config.toml
norm_eps = 1e-06
qk_norm = false
attn_scale = 0.177
tie_word_embeddings = true
parallel_block = false
init = "uniform"
init_std_up = 0.0293
init_std_down = 0.0
optimizer = "muon_variant"
train_tokens = 95790000
max_steps = 6086
Each number is 128 + 24 x the weight over its row's rms, rounded and kept within 0 to 255. Layers, rows and columns count from 0. Numbers have three digits each. The size before them is the row's rms in percent of the matrix's.

# layer 6 MLP down, 192x384, rms 0.0742, rows 0-144, columns 96-191
087:122131135133082119137157135129167090128111102130139164140126156093121150142115156127111096101117118157179140119128108109116130113131172101190138167148179145100137147168084160153166128130133114157130133125111167144181141097133109143137113104132115125142145159131079174096138099134150132124
095:106165137151089068116127152144119140122157115141109137105157129160101133134171138122166097109146196112114108105115129128178103127141115106131090109113103153162145139132112133094092127167139166095080123118177124149133111161120134133120137115151117128121125158167130092131112121123101124142
095:132107157096130126101135104074134137154147097160106172130106123146122154111087151086116141155166142157094118122107136143157120115105141157089126111119127158121127110142151113139100123114120115109089090120134120149158118114110105142162079125140135157117092122129153163147087145113157109138
091:100136124130087111133139112127110135093154088119136076154099136145140132114192114141136110087077101137100163123104148103109114114107147132152139131141099128146131109106106082114123132137139136103116123114114139114169134109134103135112114124133111105103093159120101091145131130117150156067
092:148116132150114060125100131134097133125106114170113147102142118128140127140127141127139098138181137130127054162101160094153140116125135071173153179105133135141132196134131148142125135086140157135159145150124128103102065175112181124111146133093172092128138107098102070097120124178134141126
124:159151155145168128087122143161098170126146126126136103147128166116105153138108170131115127115132135129110142135139149111051174149095119118144134142136116145086135125131141091148165109143069133116091113123121173150155155106121127119157118109087111132116147121146122112153129134098160110109
094:134145165129126144150142142121126123118125135154168113111091157131119131082131138138099128157127129160122151145117121165137118154132168126123154139107080144115104129149079127096125138111170148129118138126103124151147124067122168121133151133149170166114141133134162092083123108114136088190
105:139124100117143164116114129139160109151136152134098099148092089150132151155130117145146156136119103160145176130132077105092114143111102143120160077131122110101144100140150148139114115148116132089119146141120099103119182076087075134175145070131136104120112140119169097132109119112113155101
093:124129094109081146143107102139123161090138105140146118145121117099160120106119131073125151151125128105153101137100143084133095104156084098159137146082132126115128142112113102122181164108098162134104102086106124095122160158133144152135075127120133097145128102112107134174193098151113111118
092:104110126142122105097119130113111082124145103120131154101086126146094133135141101137088166071092143124128083096103149163107132143113161081126124085107146163098132168125104077147126100136119147149088074126083119105104150141115144105109118094143096135121144132134120129090191108125130107089
101:127084108089137113136141112121103155144121122152142136087136112142091123133120134134084097115149164103126099107144135119152109181115137124149105134148116122124117164177109131162161115103145159139145102154136092118079138102105155111110130095123151122059155176100147121084102119154123076167
100:102138144139169146127155137139114142160163109164137137106123085110106116130086098158122115163156149105112150120144121131137120088123132136157122122135113122113112133103112135083054106127184137121144108088107106102099116144121128134092177111095132138067118087122164134133118115139137126107
107:136148108121122099137146110137107094139099172146100160129174153121119128146126117106175175106149090149144077111151042113121127124128125120144151145076148104144116126126134154138134157145133107111123123124066102142117142134137076129110126174143158134147167178148117128169147155141121137133
102:130136145168139141151130171154126140125094138133127157146117105113155130184175110099093122078139096139140147140087116089140126170125153143096092154137139129120118090108145157133115129147109144161148134143115133127142153154116064126118118110115104128112107140162110159160139111157112111114
103:101100135111131152122133128134138125127162111152120161127132136153102115126134096111146189128143110140136108177138166118160135153111145133152140140157099101106168112127113099133140142153144158088138094119170105149125151146145136091125116132153165129129118155098172161115139137166158105145
100:111096106122107143152125146146128133125141133133133158149156126114150155133132148126174097091111120113158065132115121133132163129121099133137113135150130144125127067107165104110136136130127140124119189101098142115117119158134160124125105142127116133144065089177074111138151159122118086117
101:136094172130142099128156109081135150136170099157143133125132146102090152140113127090141131134149141083148111155134133171117150091105179130132136190166159137131088116134160164142105121162134105126060140102080148122146147145135132161179154151138114106097131150146092144109154126142147112129
092:166132093117124120158110146165123129109136116152114121124178122115112141112112129141078149157145136088118146096120099144133137142169173116177132124124107132117094129151133101131132143135113115130130135107193138122120107114143143130049153124096089093123100137119128121122107135144098165123
098:148087133117067131121092088137179142125148131083130111175146097144134105124110118135153146120081126163119124130122090115111096116132083161113141191122175108113170158116129127128139096152153116121105143129169084117073110133136156115147076145128142124137143149136203149106130140131135125152
103:149164132162134117105131082094107179109127143184105118142122135133111135088127155135145149133140120150143120128115147117089178128150176068157099107121120116118097128152107138178167124103100128122170126119104116185127136114098120129124093140153129101119139098145166095161153164118114137115
105:093123135138144095149155113126090115119179138094138121129092116108138120111125099121135112107117112140103160141121136155136088133136130062101104114128099095140105119128140133108083092130123128092139156133089132131148115132090080125141155113148088142102125130164138096148155080122099151143
094:137108164129135126146127077109103137186160112132101133127144155123132119160122111133143134204066115087160113107170112162106143135136173132169111119136135127145109099115136130141117118117089149120132119083139104136133164132161129128150147127126118151131123131109146152134140166098136139141
093:130152154151112112152143100112133103112127161112135109119148130111133144167108091123114081120148136136183114094107088108133107142098158166133167174141150122152126129135124139142147117081181158120132098166108121131092133146139118115100139083160152113147139122121128139085140096131082063134
095:106066145139117135143131133098123120133159117104135130136135109091115111187150128151133098148111118133132136122114100183150108106077140120105126106110115120141128117075124133062124114119082121131127157073100115141088147150104160154137096091182143122163150110125119150108132094158077075150
102:111085128127100124130125124087135132097138129126080117114077132131136094137135135082143122118160148126138094145124162177117164126126161156130092127104123142160133127137168143117176142145063129131142109165152168123087105141133098130119127156104135149126164123129168138136149188136142121162
101:078136135106138162107113133126159132113117109146133168128157109151157107146154138103166097108203167100123182110109125138136119165150116119110136158123129122129112114093140132127118146098137039081153082137127128126107163090148112126122109146159075157160093124140116140117111114111142108140
099:129144102150117074161116131135150132159124114127172139104104164135134148192079096145128131134119159119117130139148114171084111116149094160079131152105148144101115137192133095139114129072178125065129130129162108142154076106140130140127129119133109082107127119123148127139134140154093105095
096:113137169122114109146148112136128075131121137142072158146123167120072151195144141090154138162106126150168111088073143166134122104166139085122087086145178093145150118135140138153128147159169129136151165146141088148117134117134128120163111127148102070137126153166105090125137113153135161144
103:160102114147083110125131124132142119126110144135135119110137082122124147147105122142166136118103153120142064113148148137148117129133106160142166144165079109152131132149124134147151112142130154136169061120144138112131100122170107156177095154104165110136171164141122111158139178118184143162
101:150136132113172163119124112167162095167112123121139140142135142117116132123152148140142130146125110122126111093093122147183133136131128119113144163153151169133110153151092137139156145121172108095103163184088154151162145155095121117156115157095132110140117145131122095195140083108164105138
102:111142131100133110143160171097098128111132188133117144109076118124105147129097134085138136150160096137158118165119153135137138097150098111085146112180153147152115123104101125071103110110142147150159122098149134152154157095160145115131150129130132130143123074140136122142159122078135143111
098:126155095116102087104145144149112151107123117091112081129146150128125086145166148157091060128095121147107134146123149141132118155140146093114148158108124117170111113133119150121129139151131126121113132149162132111128102138128125151134174091131105129127147112199109143183115119140134116130
095:154164112114232112163145101152097139110153149134130119144131115159090107150105085111199115131140131098114149158158093117104125128109147094168168119137164126130131138121146098150141158142142106111168151091087135110091147140125103131070145154126130129075125127120114110118151158141155153167
100:118137127160090134144154165137138130110117138107098147137153101103083125109106122150110136117080104138068129092151114146070117122146125146134106142101089147101125092138127141102135119122150143157130143130110144185131144125101125121118103126142138129106121156126140160136156158128113179132
106:130132087108132129126109090134104105077122111087133121154111142123123107116147142149137169143133102154180153150131095199119159133150124108152139110103133118150126153106124101143087113190111116118124140106117132157109107133174134141164151127136122150138149098133133116116122149094157126103
100:111144116133124126118170119136126124115116138110140128160117095151142129110094134121080127081173143150098121123146121185113104117104083134181123129112111148116137151149191085121159133102174151121189140116168114119128156099109165119161151143154129104151220182120117159164103094125099139128
099:137077155104090129142103115073142124093150129117114093152100162104135173123121155174126096156131108138132096144125112122127186131090137143128164144146134120116098123149137124151119158098095110121104105100155166150129128111162117119121117110141143150126110108096149084080114137143115086138
097:130106123127123153111101112113154148099113151108115117149116103151073128108145126139095145086090076103126133139190086095157108127112068117141087118115096119138168176100154140129101164125119122136113173109095114147135171135106127132081117130113096099102143116098132119125198096157103133139
100:138113168090092145090174163149137158096137120149137122112124106142135157185160148136119203138150119162090163143105115135148124121117101140128088143098116157084078120146171159128145102166118159153145141086165128150138127115102134103102118156156143113111130118125122138141121130146171154165
100:176080106084163078182075138126090109136094104120123148143128140136051106156108101148130105147136139144118151111135111117144147115161158146116122081136149126094104105142124102096165143182105147119151139116129146129144124124125106132104142133155118164136137096173119112145134139134105114133
096:105127096134159095148145137126155128139119134139117119131130123139151135096127131144148118106128158143130131106074094182118139095153113170095135123150118138123180103089134079109149150159127087117157132141118135104141140159118085113167143127132124112126148069099116135100138177125110149113
098:154165117165117105152135148155148103137147138122116135095100123128086161137130137123153123117121134128161136117134127096094112152107147157082125166161156127110107125156139160136100102105153167128119168129138103146131130131131124094116085149078129097126123158141092148157107163170176103129
103:075144154167127135130106122111142146118141091108152131115121125113156152162161166143163098134126088078117132093170139103149127110169126118150134137084091103138147158144122107125165093102099127130161144080143155111099130135104139136155117146116141135119106087132119113111146121138101144090
098:141102095099063115132100077162122108125132113101150100109147116092105172129150106127108150145135159090106115119101119095145127131098149107156149139138116135074114150149135137154174123112152187122096108166110113087096105114123124117085107157124125089143096116098157160155168115146160131115
093:127157135079090149135122112137144114160148100146095136129138108126115121161062144126106158119155133121166134131124155092147178156116122140129106110158141115115106098127097152142116146136120121120152105114169191112083104110139118078163085108122111151087131108128136104112110138134145085085
105:108118157127114129119102131081121144114148171148148106088115135119121118153133121141124124128081114177173154144139164151102124112145130149162134095115150142112129162167116152124097101175109146140132132152147123150109131096114151102101157048148149134141155160117145156108146129108170135125
098:117125134061151097106129125129093114099106102109117141119146163152133138077114178138061091144171179136132140101100107147147150076145132139116118136142134134087138152161150113142165087148077126169078154141137124081155149124163139100118175067125132135146165086120116130111115131088110160136
097:129122188120150133142150134132104129111137093151115155148153156115137163123127133124118145199147093126148132137156108183190131147121161103116150152168131132115133139105095106094111117090114153149139138079143123189170110176104144124143096159138132109094143138110142138103079128126101099096
091:117160110092131144112089113126132141107112155108138177126168159138164128135123117115131133159094147128130106149123129169088115116124151128121153084145154112100123102114185140157084154124117107102116157145167139146162144081116140158053153149109155114142160121095133099141106097127115123096
090:124181087136107174124154132157110155086143128155140145132128108111127139143147143179126142121139108115115114094122096125112115112110131102054147139116112145129181149107145119101112109079107065176118176086065085082117144133136139110148147171147145182149139150113115115153111133125137121097
097:135113112147144103131117147165141140095124070092155113134079097138108120143155122089162124104178171087143074145154126093095134126124158120137091089136128129137105117158102153100162132121145123127100157191142120127113134144165189151126176174164163129090149112140156078114129094082106123080
095:139136097169110135168095082160119107180115144143124132143089155095155113127085150117119115136169149053096098065123108137100115096143123119087131081125127116130129098133127149110134112085108101093143157146108087120132110131103182111145106156124147092130144166070104100113120141105101137117
092:127102142128094130129143089113123152134113093124099097130131079161072138157128119168122116127126117153159097100102115132143151123112130132135099152127171104098182114185115134115124149142094148121178126111100110150126163113104157139127112138099140098118138090207143117135122134174147178116
097:111115155124134123134104093152154141111121122141118096149147144101136131155102170159168131136113120125157087114180161109128161153169150147132120141160096110141131119123136137106100112132146145162126136114179115119129181137161138162091078100114079111175137106146136097127115073101139165143
102:122177121164154080143148136133151125126094176116088093156129174117145133113137125186088129158138124113097082116126109120150145126165127145101105148140122113118095138108145091122139122136106093135109101141115145174147174119108117122154119153105103153153127117172154116134142147153103116100
104:087135102164141122144153089192165129138108142121142092129156118104158116138120163087136143159124119088145117161087130129142118100172133110178158111088125124144140133193104154146135126121130191133162155124175115118158138084142118119129137111143130141147142137111131117158116140158096110094
102:123133120139162141109107134147148157138109084154119121095143114129125105089175107145161137142090166137163139101117128139125131103161151138083151139114131135119155147142108185110101123147162175152128138163090121105123141156166148128169143111094139119122115122188112119108131162107117158148
096:109137129121114114148112148103144131115099122135137088122164127150095122137138119158094181108134089114152161147089157104085146174094134142092139104134160104157143102125139139129105156151138099117132114178139122115113133134129109136115112146156162103138116146131150115156156069151123126104
101:109130096119158130079142125120091104139175130132155126141145125153193146152116165110123116133100111111181153140167101105106131126150097129116118092134099139146086116096148141114132106153118089117122132128095168149169137126139125128122142113108106121138173165126175126133143144118113143125
103:148156135112103116113093120125091157135154106127154127156104146137118133154140113140136135110176104110141118139145152121163144142139152157116096116121114168118142131129096159153132141142115137120091087123143152101122074148091144145107117139143069101115136074141104148108088223145155093123
102:135135119140129119148061126145123116083139100115142132112126137076163121138116154096134106092167135148153091154074143122155127114117139164134149133109126143143129120150116165132112132151143135085148117158172136107115131053122107166128175170103100109119114145114118145075081123109114135127
099:151145113102121131102167140100118141146139156163139152125164135092072108152116114113120125110137120159149154117140102050112100165133111103078117142066147128153128147140127114060143179154134119128113147123116133153129157139133160086121092172152134129156134154192114122139131077118152079137
106:170083127131132139124151166140132118062145128119178110117095154168107106147121096094154097112139104086135116131154102116097137122119120117166123167127135096181155153094134124129177113125132141111065109120131125119082136133103170182131120151094155161164138122136149105132134102132125145123
095:176110114133121107124124130125094145093131157144113110160146179123134154129130153135103107137145104098109171118132151121145157128176134077140105098148177125100169170140117189145152130125130100145109145140098133145141124133121145107145153105107133120102117095127159143132133155137121083158
094:178126102154177163110166131115144139138104106124162185128163129135166122093101127130112114102151131154074144143137150116117117151103135134075127138173091131147107141159159107179143121079149100171100153094119114147133098141122078135137152146147175121138135092147141123146103084116150093112
104:126135102110117129135118127155135119133143135141126136110111140179137118119151127124125159136073169101118124128119135112129120084123129085091131128114137121167114082156118144167102171149099139141145104132149123095149163131168133126149193138127167127145146122120126141130123123162070187106
090:119136127147100120114108166149154093151108138108108140138076157110106127113111084137101145154077166128104141149156187157120088133135085157151141164160133114119162107124128152105112086104149074155110108098106130099143131152159164147151105141154085158112119119133156131119136153115096135171
098:150112161113159077148147116100155128145141111156113156137133131156125148152136140108158135172084085120125109070097150096085121142104109148122162120132147161165139126151190164097147143119117119126105132117121138115158140150171119132170109136134183120115136105116143155100150139145131094141
106:095150137128118120084104150135149130112083141085126104132098109113098093130135133155123148142126110155120154134123100132133116102139086141102125139104130116142089159160131171096162138110124139130123110165127150094103110086118090098122160143090134130125097105138125113125107121120133105152
096:105130156127107106121080162144119117138116112167142143118110128133174161147121098107138126129128147157114132110152130094172167134112120062117123136175060142113140138143124130132087155106099073148144129122126146107153095124137125089132131132109121134115147115114126113085163152139106143166
095:135121186128136115138114122121114110103137173147129108122106152129115103112127175119085136112155125122136174128152133111127123138152105118121109125093147137165160123085107175142106108167139144124139121117123115074125148133088144117108166133140110142129142102102120153128163170112143147114
108:136165116099061132092135148131135095144129133090145125053101100121110085115116138125116171147125138131166139104108154129105145106118146115130107121095137125109120159120137144118142101121125177143131138100115152147118143105122129152153094122121082149114143122087131140117147142114138136141
098:125128125084105095143126151085128116150156067165134100152100114132154151123123135137106127093115151111128100110121121114126118164132111104152136107098102131169088183121116121146133134142187145108112139120156139137128129120123136134147126117098130204109162117146144080166140084138136134117
107:184144123142115120161193153150123103135107125108087145135156163116137136142094110129105133111105133108132085118159098127109121126186102164132147172139148106119147170102113127182136130113116129147160145129125108150174137146144075114126141089117141134119147081099122106130124162131122123116
102:101159129138153132102116149116141116136140182142124159155136064195134143125122090106135147137132092089120149106136115104132113152120111142122137078127142129165108127089108128196099169115130078113179129112112091137151121108138153142132123137112107097133139084100150112184099152145113153114
094:135171132140156144117114099123078145116134135140134130155121145137086092123091115131132113109059129141150124132123116124143125120087124097129085133083172131171115056161144135098127167138161133132145107105137107149155157068101100100089117099138134112099135150151140125154089118134130138144
151:157136105135159136118145161111125144103083193120128121086127115078145117081147139119112090140105098134132114146127118085140113126147125141102201139085141125146119118132110130129114119110127155185091156099171138122141110187117107150162141106134143135134117107135121150160126122169109144159
131:135076148158135144100144168145094098106095146115169160115137157116144089148157119110123118142117102135129123110143121120118119113097115134143169139122116142133123112113132101146137162114109109140110129136115107065109129154155143142118116144135114142090077169122109202127148146153114149200
102:137125145135140124132136116198089180129118147114108090128125184135166162100170109090182111118116087139131144178125140129149148167086160118125120151123139110162139103144129143105116133148101147101115165133137131143113114150102102161137162155124117135108092146120134128125132127116132102115
098:119166111150130172143089119093104150142128104140140120132158159096111157159129132074114107137106119098073120130115195119106145112133143129173145130115114129111130123113121108173126127175088141101127109141151150129135092119159149081108078147131082138166072109099143187156156137138121124107
097:122107099117119125159136141135126140105082106088141178167167123113162133094156079112179128150136115111099118148136163080094093130121096142164129151100121151077128179115115114127151134122137145094156109135107119126132116117087059127144153142144131103132090116124102155103094115108113114114
106:123127109139082093144115107137095119111118123126152094095181124107125114138130112119119150133101154118135128125099081102152156102122139151106169154101167121132119116083107151120159135116138100116161091170112151109162119091144110092124185122155130136133155134135145135113112124124156170111
090:155137165155139107111111126104125122157117089103128144098136140105118133102112130143120131103094121095092140133081115114147134122152145157169118098081140160125183109156123109141104140116093107078114075126136124110121128096150095070136119110111107132080111085087129112098147148124155122086
101:149132109117131127125134120096102149153081110119093138122135125118150119067158108163140137120101135164160118156135164108111135087145097070086141120159183147118072116155177133140131101144112120081161099124117140109158071123173163125106125170106143129113127149099107166146122114101109153127
096:140135107107117145112110140140154106125131087159125110166085164111154091113102145127129136092122120157118140064110122095141110169143115128143088149127181113091134110128143149108133172103121123126132078119159119117144089114149155149139140127141087134105150158088137131076106127147148107144
097:134121156153148137140141117137152099135124119150097151149103083127137166130105144152132153133141141129104150103101147125154131097156126125138129146133150096096143067118165164134149129116128121149117155143111146115119120095092097105137102156112091138141138144114123119117125116137128126131
098:123143125136137146139137089133117122170141126108089088100074105096139134112133127122158118090135126131152110130121178132123148115124102139130133120110156137156136139123091082139128109125109136093106110130158135105126172115130115084130112141115110121122201122154117170078116137121137152093
121:124138099125152160133136149114107124130144082094161147131129142184095111101106104118141136149106141140142089123142112137052112129133131176118170124144137119135122117097102110110123132107170132112109110120130111130135098132102128126123090119126189128108100088105142090141135116121141154108
102:105128157140145181100114149094111097155132170135106120099133175128104139139152145144142124163115133149182120139100139087144119115153115136122134101124136129158142160123108131097098119093088135111173131156161123114119136100118125147077141095161108103107124086127116143117142109139126129183
101:150131129137094132111143087117105104151092129105131147090125131142092128129163110127093106133109105131114184169153111141087138125121127138131146086107170100099145141097093126084117093140108103092122146150131100144094103130129050071145149133151114132158123150109114133149163108169125143134
092:131119160146151153170104113153116154134119119153152157144143119131162185133105149094108129136126147142152107146116159140164130127148154114105104104144130145187089175118125120091109114092138093186132106179111159108139121137138117147136092133120157164153133127141113145084177103136129121139
103:124144133116187124120096149157180101141128118115134157164118138152148109101099123131117155164097151165126164085141111144115130139113129159142091104138148109118140093104135133115173106099144114164102120094119109130119157125181138148124158096131094141186150168089158153097143131130136115105
093:130124149129093156082181115119137145099139102161110127144118155088166119189090156087164120176129141116105166140163136091107097130152066115115157105084133132086128128149099126155128119132127140127154116152139127141151171076162150127107118115136128135147160144156102126142142099113127108151
098:080160142063180135098131117108146123136147117163157113119093108143125138146124164120140103182091152101131174143122117145086117120126105120141122065135122147112177131090126051119087117135162174124121133145123111135103154089118131148153147092155102118091145088134172170107130127065138136070
104:132126136130139103060097112135105165128141117153124132129057136124118112102071121138170145125078105106126123122121124155123113139118148173129117076096130155146120148141130129072124106102168100159141154158093085146111131148138188116144114099090127105121118138116136076151138122108131111130
096:192116129140135075126157069102128111118122096136136093138143142149106173103156171131118111138125145106150154087136110127141109187156106087130112089111086132133108117094172147134168118114111145131158135142133132161091112135134103121102132139101103158143090086157124123109133114096143136178
096:133141141143142119107183133121130141082120163121153157151158146122141117116074152147139120081124170150103157117118160149127115143163127117131094135121132122130115109143146082117175124103184106102169142116159113115123118122123120140144095153135151078144126122112130148125124150162128115119
090:112132131138101136101116135158131125135104120095084110135121139134090144137160132118129124119136086109075157138156140149111145146085141137122140146120079117146098128163140090108127120153147123143098130102136125112096149171140118150169137172145104171145136114146119113136131135138136076147
105:133119108105160131136137104112148129126094128146117122129186145167125130095143061123093108133157142107110111137135111144146113168152116169161132140108089160134102086114128155128154140126110141144136098156069103092132118144137129128112133133127149127134090112138081145092112140121058128120
099:115130102129108151120118153098119119106132119116120151108143113093139153149163138141167127108107099108140083134116115130115161109134141129123107130114157126135127086077151134151115123126118110147121093108147171099143108132126094126126125142124142156136130088126124147143094132102106135156
100:129167150141142139110121129129153134125097128119089183137112084131120122113167109144102138166127116120111187134128165158145106144130110140100147118174164114131111141128101119180126100128116135154125129128161123130134113149099125123076150128110103121118104109144112120107136115178063130126
100:103116138117123095073112105166146139105112136131134169125122131162131138103118125129112113094126130116124134135164082147112122130117118151153098115121111136165117170137133155127139088140110107138101116117128131142138093119136103144099168109158124091147112099168124110154142124104145161184
096:105135132148138151146152137119159134103133136116112080102133141116120126141152163136150149156110119067125121097167115142145148149088124122106129139114144129120122130128104154112169119139137169129099086167130098158149125137083166095143114132136118167130167156107113132129137103067140147141
100:060122069122161104136095162179124156137117121129137140114150109113158088161127102080103114161113132183131156112198102102097131112144128111121133123124074152155131126124133118094132135113124104106190144121150137097130099144123131117133095128092135105098147117123114127128098114124156140167
091:110137126110147122111126142127125138125114123149150124122132136111157075136137111112156165111112115126162112096105131114097111085145112135103158154144078126144115142125155115132143131154135105166124179102127114131112099129135130124160189170118140121123091150142108104150099099107138092166
103:115155164108116110148149111140171133074119142114114101098132105140077152113150135116092147116151140146114142120127118175084121123182118132128140096172164135147147134165134113105150098092096132103159130147109131150106125134117145112141120139123132115182144132096122117123162159124096089091
103:160098166141111170128082168142132140101119109102131115122115146090157106082126119173169155117172079143112097125085146113148088110090121109120105124129153093127141137120116095136133126138102099170126132112151095142141150119154122086179110094138135185138132127094109102129136116136126096116
098:114107144152133143108136161138110117127176127152158141113169129118126102163108136092110099149130134093141104110098191079113131154104151161092135115102110129128112138135132155121093119100120123102102090111118141169120152133119109131099151108119126135131089149136111167095144132085135119136
090:137113136158121168082177187096125124124132176128114169134124151073168122155136117195095138150132125094114144125112102139125098151130167127180158085167110118126142072128137126126139132115112140129155145118064138076116107103169150105153090137105167093154133111144090121118181117131160104162
100:095076124140118087151117134143082145133150120079136091118128124160146103108142137128133176109102129089103149145116148114120127154118098160137096115119120146159166117128094142136102125111127174137159111101117073187126131105143127136136105120118153150124165150117118122159145116116097130136
095:147132116143122158114167134124142146129120140154230122146160105105169116102102101164116121111137130101112097121101157137165132166107073113109077134124070152106116145091108121144065125093093087125193162122105136144132115145116121151120151154101092156135079109153151142138130070105117128064
105:084129104116134113132151102142135116135113142113128102136166127112180099143080114165135164130120157172168124113145109123153115107117132117107100125118136107124092169122124117121123068145125089149125105130161110122144110152079125129160135132119121130099093144130160155135117154093095130158
098:113102115117104173141127116166120130159109103132147120104150110153138130136100155124119141118153119129107151074107107143116117074160096119116129128072042124061152086147140127102109139161159119136124113112126112113128125152142117141140150152097084138134118048145103119137122164145103125120
103:090122158126118153165172119137076133150098194126115117147138144143158137119112141144133127143169156167081140121108151107150098139087166123104129134183130097106091129129118088153144153149113120133131114177161144108150106113133156131100132120136119111153109105147082076161145155164162131125
093:112142142140111115166163153131096133164118133123084116090122104173104096164118123104092096109075149096136120131181141122128123136147112082145148110140118104106103174164119109140112153114109103141144081174088101105148152142147124133100115116114149131134083142120104128099124113127169170144
097:147116121100136147138078147134149131143119141122134102059112123115185136091111119152132163088185149112095145155101165137142115175159096136135111123131106132101123120060065138120101123094092120144133106105132106109118109146088171144093118106165129123153122099124083075154118109143140136116
106:068129097147186129149076129129135129146124105132155138121148122170124128119128136129137157111108136110151143132136125130123144110134137160120133078102127134147166091073140112128145134107110103143127175143079142124098080174113109143127136121134158140125156121196146100167114128102131141121
095:082102119158122200141128113129116135093124117136151086113126131102150157134142141089136151110132087160098168155134134137085126110114122079131166153157130126129109166090138081143152163134153146117124150123150136145162095129149122122096106126142125142119091112173163131107144129122101146111
094:133095141104141089148133116097123140125138151110114122170129157144164099131181132127145148158136145135104151123108153096111099132154125138146104095157125109115158126140123127108133154111159101073112124071177133108101142092107114119145169101112149120106129095141163167150112112111129142109
090:129096124151138157113109135135180148118149110089122107131133111121205107104118153132155117131164119185101132137080113126137135153130135087107121123101135110105172113128132113108114113149143146150131131124098104131155126131104095128202154168117123114101126138131134126098135120128115132128
095:118131149069129112125127146115145145131149152128129117094147113132164145106143157158143113162132165097127135078136167118109155111147096140140141129071105138134139147135150139120106100141120124102115109147110128129157132116164099134091146128144091130143153090134112128100163151103081163123
099:130132111115149145114168171112137099154117156125132120106103150138127103132134137096139138109115152143140128114103159138156104119123102123153118134113099123102181103120143114098111086122178109103133101120096145110111119120138116116123153141166148063141122167136089158093153087120162144143
105:113124169104100128117169130091133126170135107157136102136081097127112127130095123107123158092133168152112109129174090134136125100136150109100142137104098096128102127104142110140120113163124167113125067104123129125106154136126078151136132115100157127094122178105072168148071123111082198114
099:153187146156105161126107139151169119078101134144128128170117100128162116087152159131144124104157120126132094111079131120122125141121148118151093116134174161161163077133133127155140165124131096108120159128104127123096108143167175119145090131141114104089118111101110143165150131116145118129
093:126145154121139131102139067125170132132144136145169111137143149136092154104145130110118075119081117132175101110159119144153152125087138119132146166128130123165111144134147173133128089106147128150084136121155158122082148160135146084099117124120112105143097131091148137103148148144129135107
102:163154083118173114125135099067114170108169119108121103111089116137092144118158139115144118186127173136189146161188135138122115144130108173138139147096135140150156124117163100113135163123127166172104143116115090144106180190094115130196135142101102143136124072165128147109142087091149108123
100:167132083141094089185132148174122096142154120171106143105123103132119157151097130144095110100148118123136133149087143135127119134096133126129103082114127149143150094148141129089132134178133168131132156183149121157173101095139184142132137121108095153136124139125141180166122119160120105155
100:098108165103094087103137120111144139135110170149128130097146140139161117111100106087147109128139125125131132160143143103129137140101138074090133095152077135131096118125159176118096127134099120123128137143143152124094114147172132137164099161141107177113115153127147142072173129118148110142
109:131154157129101155134105152097135125131150166176075102121151125124102090131123145115131158153140151146172131119129121139131106133148148104128155152169163105130146133147126140169111147126145156121065123097136123112086103129132095127094136104130138162145158124102152113131099137172132087162
104:135155135125163122121091154110118131096153115121136147124154134128109117105135139132134123119095131142105130137196139135155150096106101171092149157165108114123127103130162148103144126129133124171133156130143145086107120170081074138133132159140131136124133115135158134132143140117140163122
101:141081146155083122127108078085141152119128102112124134156133090079060127147156138116119143131165110117095096166118129132117140115137148123134116129132142105126132131122124158085145134080088173128130128084133132118155158146140109154093164142115123135109113163125151127122117134141108099150
099:109143132125109115113088149129145152114095166157155149138085111143076141123139114134149139121092131141133129133110120121064117123123092166149117148127148102088118143114042079091143173130082177117161142133115143093146126136157096157139118134137114131121123144138122108146064143140173146116
102:128144115136108120121140124128099141103148130096151141096092100154116091190132132184082119098116102124083199116100110154059139142147160142146111111144102099128150085186148096152129088110146107152110111079141156126128131154106157135126093141144126146128106124121146146135101148094112119129
107:173132138141151108128142125126120114152168152129099118158142112130113123079103117135123118144143128117128108110145149092138121134109123147134075135137141150148122119073139165109122148152132167140117141130098110132120149127121151130125132098198097139152139173123149118153116152115121137162
097:119154107113091156141066094164121140168113124141156105120111094122133136157129164086213129142088102111151160103063128124123146086127172093164114127144079124127140119177110120132157157117123155150155146140085150121126108139107153139145121122124132172128137144091133112151154097084114085136
095:123135104134073160086144123167130066121119115118152116130129141148106130087121127085097148121125080156158102154140110127154109109125144108067104126135117130094101168128109118148163126117155127131124095104113106126097107138171135135110164131132081111103156130143076099116104135126159105143
105:125110127101161121122170113145164093113097157134126103152126111151162163103126107118133143159140181127123132115172146097163140128177157161118115132150146126190114108119139160138124106150153140132189124161131131188116096120173155116150140095147165125156110122095157139182123096144145170126
102:126143127121122153068100106125149107112148135119167100100117142109143131096170115129135153118162120118116166168091105142124125134152140168156116159123113151111161123121110136157085116148113105107131153084129146142115151131121112126149151104120156117114179159145103158147142156139119143122
106:114135087131124125170107107135117111131133123115130135125153140096126154108139102125074135111128137125136107146138151143133173108137134133134147113152116133170123133163149078133095101136111151128154138131137150112120142137107149134131148133150158182151135115128135099134167163145150153085
099:142141142087120119166134120093154116137161122121087139161096134114146138113163111103147122118132134155136144149157170116092122171145139114130124174133136138105121170152127103142107075109146109130124125113184145157115091105133161150095118129157125107149146154139114121142133099154156163120
096:143155128099134126122118128128154129154168148138131127136086093121089147111155093109104100083120074096163138149102118113126143157110123146129113139144126134090141118121116136137148131159115106129129145128090141110133127137134159125084116131120127139084131109180080150146120109135177099118
096:104117115170136177121144104175148132130110120127095153120111134157158126127114184107111082107154127142114159122061075095106123167125094136112198108129101116136128114125127139097148137161146114164132080116096166103144127122117147131125143135150162101140121118124152116103139104139158139136
100:157070132150151152154145102096129118128105131121144111145101115136186133151160160109091129168079173185154167151113110152139114151115138163060106152142102124152117120153125058104109124131100111119117141117168106142140118103174154066146137076139120110086161139100132135146116116122153092131
100:125131114137087144151153164141116132141156134139148133127151160144096129095155142151141157130163124127148155146152150130110143135099108102142157079128119128126158135119130119126091139088086113081136082112107110140148121121097154140134170138117088123154092129128149076112154156128127078129
100:155132122156090149095104109188088126120122142133101104095117170177163113173117136082162131148117116127147146135107152105097137123134131100136150153156136116134138118142094128147109138150138125112098133129141127132131123103131147107115107118138129097159101115087083131086084087145116152090